From a checkpoint of a small transformer trained on Wikipedia: a variant of SOAP for these matrices.
Each number is 128 + 32 x the weight over the matrix's rms, rounded and kept within 0 to 255. Layers, rows and columns count from 0. Numbers have three digits each.

# layer 4 attention key, 192x192, rms 0.0501, rows 94-127, columns 96-191
154148085130129138076133145099145125132032127108125142080138108162152156148164128089125156096132124097136112097102052125145126139100103134107122159092146114140133146139094139156167065069103133178150055119192090130171119149135140152197152112133064143154121123113076105124087118095108116119
107111154159106125143135085129135136067151130144161113132126109131094122137177170127142147095120084159114119128156090159123092141138162136126083137177099146137131111141173101109116056069168122163109141136089084104103167111117136105130136105176128105107123138207102162147094149188121166146
112159120119165157124097090142115112131151142062105092124129131095106084113139112108146149120104125135109146195137136057118092157146107102148060161138097099211173099111110118184155144160158123142147130095157110131125158125161132105136112106159141109148125126134160101063138119097151097140
114144121142150117153155198121087111122088126229114110175138099157105075122097128154140134136188111130145135109128169149183118152144150090169181184156132100119114095151085155161142098115104100152096119150138149129172124163148104143123160119168125130126094126094126136114144083147092158134
128110171133145127123136121138143178129143163178126149113089095127082131172049160152152144154170131122134136101151200132167134111125081159113147124155147099092114119121099099077107140133148143154113153178100133146126114152116164090102124079097079160090116148121090163108106144089115079110
114136076097110094162107127141129148125103148157135122144166143074154126163098098128138119127199081137122186110117125144118113156162136184125164202093115130138137078112130126159181174118085086094091096128117109109079106118156129101081105104183134134094161090159153138155154081141129127119
128108087145158185192127139090099115151111119103091145067093148095127112155119183139113098147163154127095104143106142154118193076125117116120113104095109078099137115137188095178128141091151154143113125180191110131131143066166132116157127121118161069176116129082133064124161144142159115148
189121202148129118131122119102098130120115201094099083175132121106124149138102137149128142101088136160132127123172141176146066139123126120136168121134123098121116084137130083136054178102196127108126159120141099109106126134156107151098105071124100132133098157118135118155091145165129119120
153162113149165112157065160110130167149115116137166096159149134164155181106168158154105139134113125080162094082106120108152118124096141145116139119145112126116177097079136162160130095106115111164157085122135123158123095078120076098073159145147106104109132087147160102064107131172129142103
198096053142131148105133173105130165146166079122091131081161096111101102104113105126128152098098153097114109147152171132123180144102183102161135113113102132079157120090128147156087114150147139112080153119138157138151160154106131123094157073105159132145143130148121127168107114133155153125
159083088151116140121146120059120115138127130138091093155144075169126173144151154140088087122092152136130135139121118170165063095115118095058140126112145112101105149114091067168145154119104108137103102143105121133124149139096096126156150199085135091116100157111095159167132162105152158121
142127102159077158156105138084123144112173159112090087155116085112166110142166141136178154122126177119062159163134130106090128149142112136090077158161149092138123091073161131126109096138118176136148151132106155084156120084084097132103156121148111169103115160139143080153120082151049138124
165137125123125130117124150137154113141118122162118110159143118111122146097152116122120129068193110181134108108116131100176144146088128126143160137139112161112132167098138098124110133129167136108181147139146109132115130152132073143120105108182113174149127073177148075153103098091120161160
147100186114174112101059124104170115117147131134163130123120101113108126138109108159155127144153177107110073080104176153113152163159124131091144089139177125135138132144135125124114133144105174135122110106125094086109128144109085134123093127093162147125148117154147127055150211163142114154
152098100094148132228124097105164139061115084131124126065199113079161114142143172106138121096120161116163123103097094152105107110113158129124163174110089101115071145146108148132148074141142112110094164157086123134087167124134079096165107089157142128139138129160108161151187132112090163097
131137162180167075147112161096155159117150123141144142093192129068141131124128143090154129090195168137137132070158094090090086076150120091119094159154141162121129100119144120172050071126126127100129132095123112136136137146091144101157117135173094149142142130171082072135161119093068113105
149093074154136162136172138090139162112126119060137136143098113095100149168157093090099150117112110119124154132129144121148169154105162096134139146136143083076103090124130103117133151073115063111129113097075141142094142120081120096142087104117181106145151121179152177180132102117193109106
158141141095162144148197191140141135124141158125089112135198162110095132154120061067096169086119112177130178120153165128146080098121158172128119144087178130131147189097112113133097095129157124146173094138105124155094112069169133202120143112110111138135116074118099122089123149124136103166
165130130134074125116089127130189111126141137119135110147115140153178157122075073110141104154161138103179167103141183083118109158178137131149126170062142146150154101119132078109093159155106097134153160144126071175129145150114171132133100109147164127119157109129129153132132112160160104102
122152061121128136135101136110110146156152119204143176092101149177137088114194124127126155142097143086135124122103099151110135132174164094159154127131153137123164111141075113093196079140134172155093114117120196141132152182126090126116110155099116116166119096166135076108174170117074146112
106184111119100197089145104108127239077182169182146134144168122158123144195119173166179125105148092100172108147117145149135148170131159124117173113109111138160120115103145124083107151176145121177152153165075150150107139139117094109155123147151094116191085166149141078102118120084188097102
089146091117184127118138106170102087107120145134080113118105165187104099188128147085109073136093138123124117109130152119080072079146120158082122144214101180125106121132083156098138130134135108121098147119114036139142166105134159168097132151119159138180123131144110109141132127096096131129
194087134197108113128122175159138107111136093134118115078095073122116121130080138098130123084158133102081100143150146106181137124095137116138103099049113149146121148116145136100126107108113148148072125110078080150124173107164200078082185071112153155090118158114132127110086119168147102121
139173180159188146129133157138089130120115127097134099156086152158102119109098155216123126163136143120151096142111205121105094140126151144104139103183149109167132178157137117116057141130150104154137142090132083176118119105211127093174168115099169136086140133091168095119140095146104175104
105106171037142046114135123092105065136162136126114119123172114137129103088059133147094112099190096105124109170097169087114107073177137150133127102152177163183096115126154149153137136108122123205108147161174089183129063121149141136118099178111155122150148166063128102136121113153142097140
046149105153156171108203088152115149139138135126124136097119122120159194085100103143127136121094106135131109120121134191163168133139110134173160137216173148086083117122165139104125155112140134111077130113157099137114128068086118149134143151075092137124143145128109149141139141135135135105
143141129148122095090135142137162100076161123146115096108084127145125130036158120151137110125160077125095144145160142161091129125103137155110133185107101135137144109129163093152126158082146169174099138083104119137184100144087081111147122124122136124117157175135121168114091070095106114132
117082151101159125088146193085129119147091146082166117142087133137194125123111129140121201157150163119091141154101127103171125127152147150119119072180128164205156161162126150135124170167140128126117119113160165111158163097109182114148121151106084118149118121099141145150107145117110155105
179108125149122145192078086081146226145116149075100184113113115160127186141118108152117132095149172113126128104143120114106104142164168154137131111116161100121151136114061154111150155163141131164122123128126072153131158128104135127164145106087100116060132150112207075062113104133163140098
129079142096137145159116073112187063131112191139134058102125159126082126075115098150181134099100111106111136134108149137162141209115124199140153125093127124185053136176120106065090101105120144137119119096184120124150124142163133090170070125121106182139082104131122107130097142146136146085
093142161149109103120150123114161110155164096114135118120151149126169163133108116094097137137108128082102145167116134101127133127155072123150140147128159067170160177109145135154081087095136142138128144155190136126131135149189100136109131079180083094108157105102168128161136096089139097068
184103111147148127118143151134082112100155123174134129121113118147105147073127134089156134157141168135121171103131154136161114100147096131105081157112114147124103131093154128084181107076105103111063140151084157070111138108133129102175073111126153094123102112157170106130180144113129120089
160102135094073162148092156100174133107145086079118110135115073056181182114101112164134143163083066145074127119151118108200135143097094120094129099120088167089162130157130127129070115108101127142145118104125145076123128124115148111128153083169106144133127134147090161121174170068133148158
174119147122123089155168144159097096112175156133087148129140093185115137146077147081107164140101143129125169130132134151113119136185153144177142171105113145120126108091083160113152101140168088093102135099131093198120176195142169125090106151131134089065109087161083122180155111139129170087
# layer 4 attention query, 192x192, rms 0.0498, rows 95-127, columns 96-191
150099115126125102121113104118187148121177104098152098173102137175140066133141188153164128122165122160124139081105193110135120090125150115141157108154066155147194119116146126148111110141162113135092180124103109143157181119126128102129112113106050159146122082141084092122102143095149125136
150154097111094125151107134119130120180079175126161115121107185091136115111171071182107143110124080129115186117142118146118138114138134124147135130101133077121123148168124186102156110133091078121151104052156145150101095137086136125064148126140121104134118129101131128092104129173134151128
164117122125139126217137096136068132154162184172101136104104112096161155164109159121130170140198130093123131125082149113116146127122103131144132141138146149101080136112140140132106155109136193146107132131089083108150118147074109086173183119129076107152133172118097174134068112093115133157
148088150119109176144166148159091118090134141118113194164148152144121120143154152145113125153075149113122107173099090098093130170114139113085153127131160108136118135123119095060113132133114168142096101115146135074108158119140134087136185189107085117123112144192083114107109155180165177189
108110140115075134114139118167130187142131168152128203097167124120163164148127158119160127143129119101123128159107109103147152132162147114122067125129103120120141076120117126122119166107105066148127124115141125129089115069149136162090142136194120128140087133136117114157090075100116125094
176171136132099119103155108069151158073127082126140207126192123006122126187200082142131102105135119140067140094087148110123137128105051188119114151122127097130183097150150185111166105135158140078127160107106145182133142096153127130159126155111110111139169135070094131133113159103128118125
167100112113133129118179095120102105104094121152174039108104088112162122167156136155131120177119097144121170120135116124119071095155140116091107139164104139115147111108140174094160145154155131146133158153096127131132149111084143071116077117104177185155105116201126125139128134100078122075
162187126069130112097099152122149124130120106151126110124129102144128107128103130111185107096152141156120156123160100151100153129134137181149119137079161182122080080167153133201141128165154105125091198136039102131097117121146174140094110091121115142163152124099160143092047147171147106103
172107116071125161140132105115087140131115162136101131108082086134140143126080154123120100147122164075077082169152149122114102106118133158163088145084119122174133147088143083152120080150122108104172134174127059142119131098106100110104156094163142126108126106169197084168136151113110179180
143100072135148144113147160121140124158134131148121099150131157165084122088110155125158184111126124124056139135145119140103115097140111139110109156122103124142093081102132100113118174141110134118120160181119114091154075166095135158153100128116120140163148165113122113068130117156164128118
115116113140157113156125107106098110140116167128111160135049126139053090083131137131074125162151140114078074160131205145084188136070164135094115124103140115084105174148130210131130127081124140136146130121113080158153125099129112102123112155129098089145170080139142141143152156149180150093
120124158075092130116149103096161135094086131115105131093111112159177155146145093145110147131099145148130145119101156158097112138062158075123157131131151177092138126129122158140134129101146127079111117125146105128121135112078122152100093144068115103112079106139103156135092103113085101109
156142118102158105104091096095125150149143124113144147108088130100124207126130099187146154129111150148117149108137101119134132152108150154114146141094125118094158110094090116091171069124163175126133116121141169180122154174166192138106094063091146122091156157148101067102124103118097132093
133090156142102147101106053140119191078145134153124128095167136186166137094169140123133140118122143056127134160122139117117145145103103150079076097142131176143164188084066096166150129164128139116119121133078149128113141124180123142111160145143090102083115164106118114149108101106147163181
071110116130123108127150078134148148152138173151160175147129088143159107115162137080117107125094126187141134128144171137120205150131119118114116184104148136105115173131095127157090123189163108140140134136123134146122065129133136102135155147146098145094107083109151140144127138136125128148
116106095142151137120156092096162134113126136121187128105155155111172099167134133156135132079136158109127154119098121063108168136118102138149134100149076110158163114069076111122137116151120105119116067157142140121125104172153100075135147189133178180141123124138186118159087151120110103159
093135099144135143096146122133117186125082127157110085182162087129154130116186133072191114136131175142106186125175161136132125153146114058106115114071142194094129135120149092161148149136130115113145139152141102140118066161105087125102113135177164116082150115176089087115135128127139126158
108134083086129163151096144139117152139117160122192147136133098142142152145161152131125075196134115139151143160120162132105092091180164017144111146115111128152138089156081078128117153140135132109154151094162109129140168153110136158069143139151153169062122121099139066179124157075096134101
085160098150072124095132103129126133130156114160060154076074142165106124095088113125094150048128141144134101159099106166139162153139090134120116136109141156136075166094161138099117066090105181107102172103099113155113111148161083102112191088182093144160163130153129132089170115136195143137
188138125153201140066168160162172127106107110073176132079113110108162144189096165144144131119095090100176155128155117156053111119108112108131166113098137111087084137198173094100115138182171140107115159157116142151074112157125090178147098161123114086142086119138139130118104123101163108098
103083111135143130097115133080117084147121086124155140114077138165147119129201175193139117136096081092131098119136079133196108129185099134130121141154127159077131170135130107120149164167057172168088133128119110165197135113067143109099121168137163131143122121118121070084098127124137134139
154085147136124164176154101116123168102154168147123152152123141080130130142165137178158172131039162154099163088138136119095158100175135068150114104105110151131104148122089154154139105118113042215155140130129075134129117081203149151141125111118157131102113082150106129125113149090138117150
138140152121130184139092124132092118112122128129115114204134087157103122179155127126132135161119140158099176086124125068101133105156145143145143105160093158106167135144128077065130123148150126126099138118155098132121133143107157132172156100068141134135165191137131146075113124101088125086
138098175118108088150126077141107158175091069048115122126177136110093153125148176151103169106104101106154134131132127162116142158129142159134136113096136130114139123132095134147142084120083191077146150130148146136083146197150112148095121096098184110103149175103131149137120107191179112098
149115153110117103184141103145132133126110114132163131146155160119119128129146117177102108086143127125130144084143121103144110132142113159081157099135127152125141145079113124073126155136142159165108138149094162106115133150178137110099125115140143150197145151187109165188083166143126104106
148088125076083113234125128155097161145182124089116110135126109135076111110118128154128137087128118154160135096086128103144112158123153118112143149098107101147137128179161098129051112100076127100139069117126095102107130135098122132141124092203173129150133074178143112105091067100130184140
105143123142139122108134137136146126124101140086134073153112053087112136127171130241082137089143121124124069096114119181148145061107130122110132135166144125162107123157147103119128130141177105105180138161179144149095072131094128135132109137113129106123108121120138150122138109138125142133
202153086101133150139094156107143129168138163151138091086077136145127119157133148162185160186140103154105164086123107117123068123160111168128074098047176144140092124147105104068135152149171100137164132109113114144187089080140125139113051116121098183102140113125161107113158135108160078116
147110148145129119125140151138133154136126133122141106101119129124097140100124116165177118091112117126152095089160129101150082139154137087124175101120077136140121138126131128151135172098137116138170139110175153124127157179122118161135108096111153154130095192141085152148167098163115127078
122118120096091147134141151137167133161111046088150126160133148092125161115126103140083161150093151116121131101121179130082128166178130143164082117103094120146108102135127112128135152116141140127130098170139170178149092097091133170111164180174129130128141129142085170136090102121163121100
084105124175113171205126115092106169110115123164113180141164176119095144101104086104147122140102155178125121152121139102113144131118136123171095157167102090082100204111062110116116138113169106130054153104080160111115136095148173143152128171133083113113135116149128115141201102165164096153
157151111146124124075136126074132128132133145144183118136155112132143081162100105107145066164118172150103102108102178052123158158088170185126117189158131162132180135196102116124178118127155069140128085140142125116134119109130178160139062120169121110105064114112103101135134098094110197149
096071109129100119124136145166094159137113145114145091128121118146150113101145178129155095099129137085154161111083144103137145135114153091108087118163101137136147139102089151089153118116136125110095111132175131097134133134130094123131136107126116057159176104149139140114162097155127126140
# layer 4 attention value, 192x192, rms 0.05, rows 64, columns 96-191
110136104128137141065130145097156095148109121138180092168128176106183157121184128187107116126181084067178123139135156191150118116181146112122143119158073125120145088132175172117117165109160108132144068094130154111039101103144156096090092143139157145107095150115120116078145131121120089141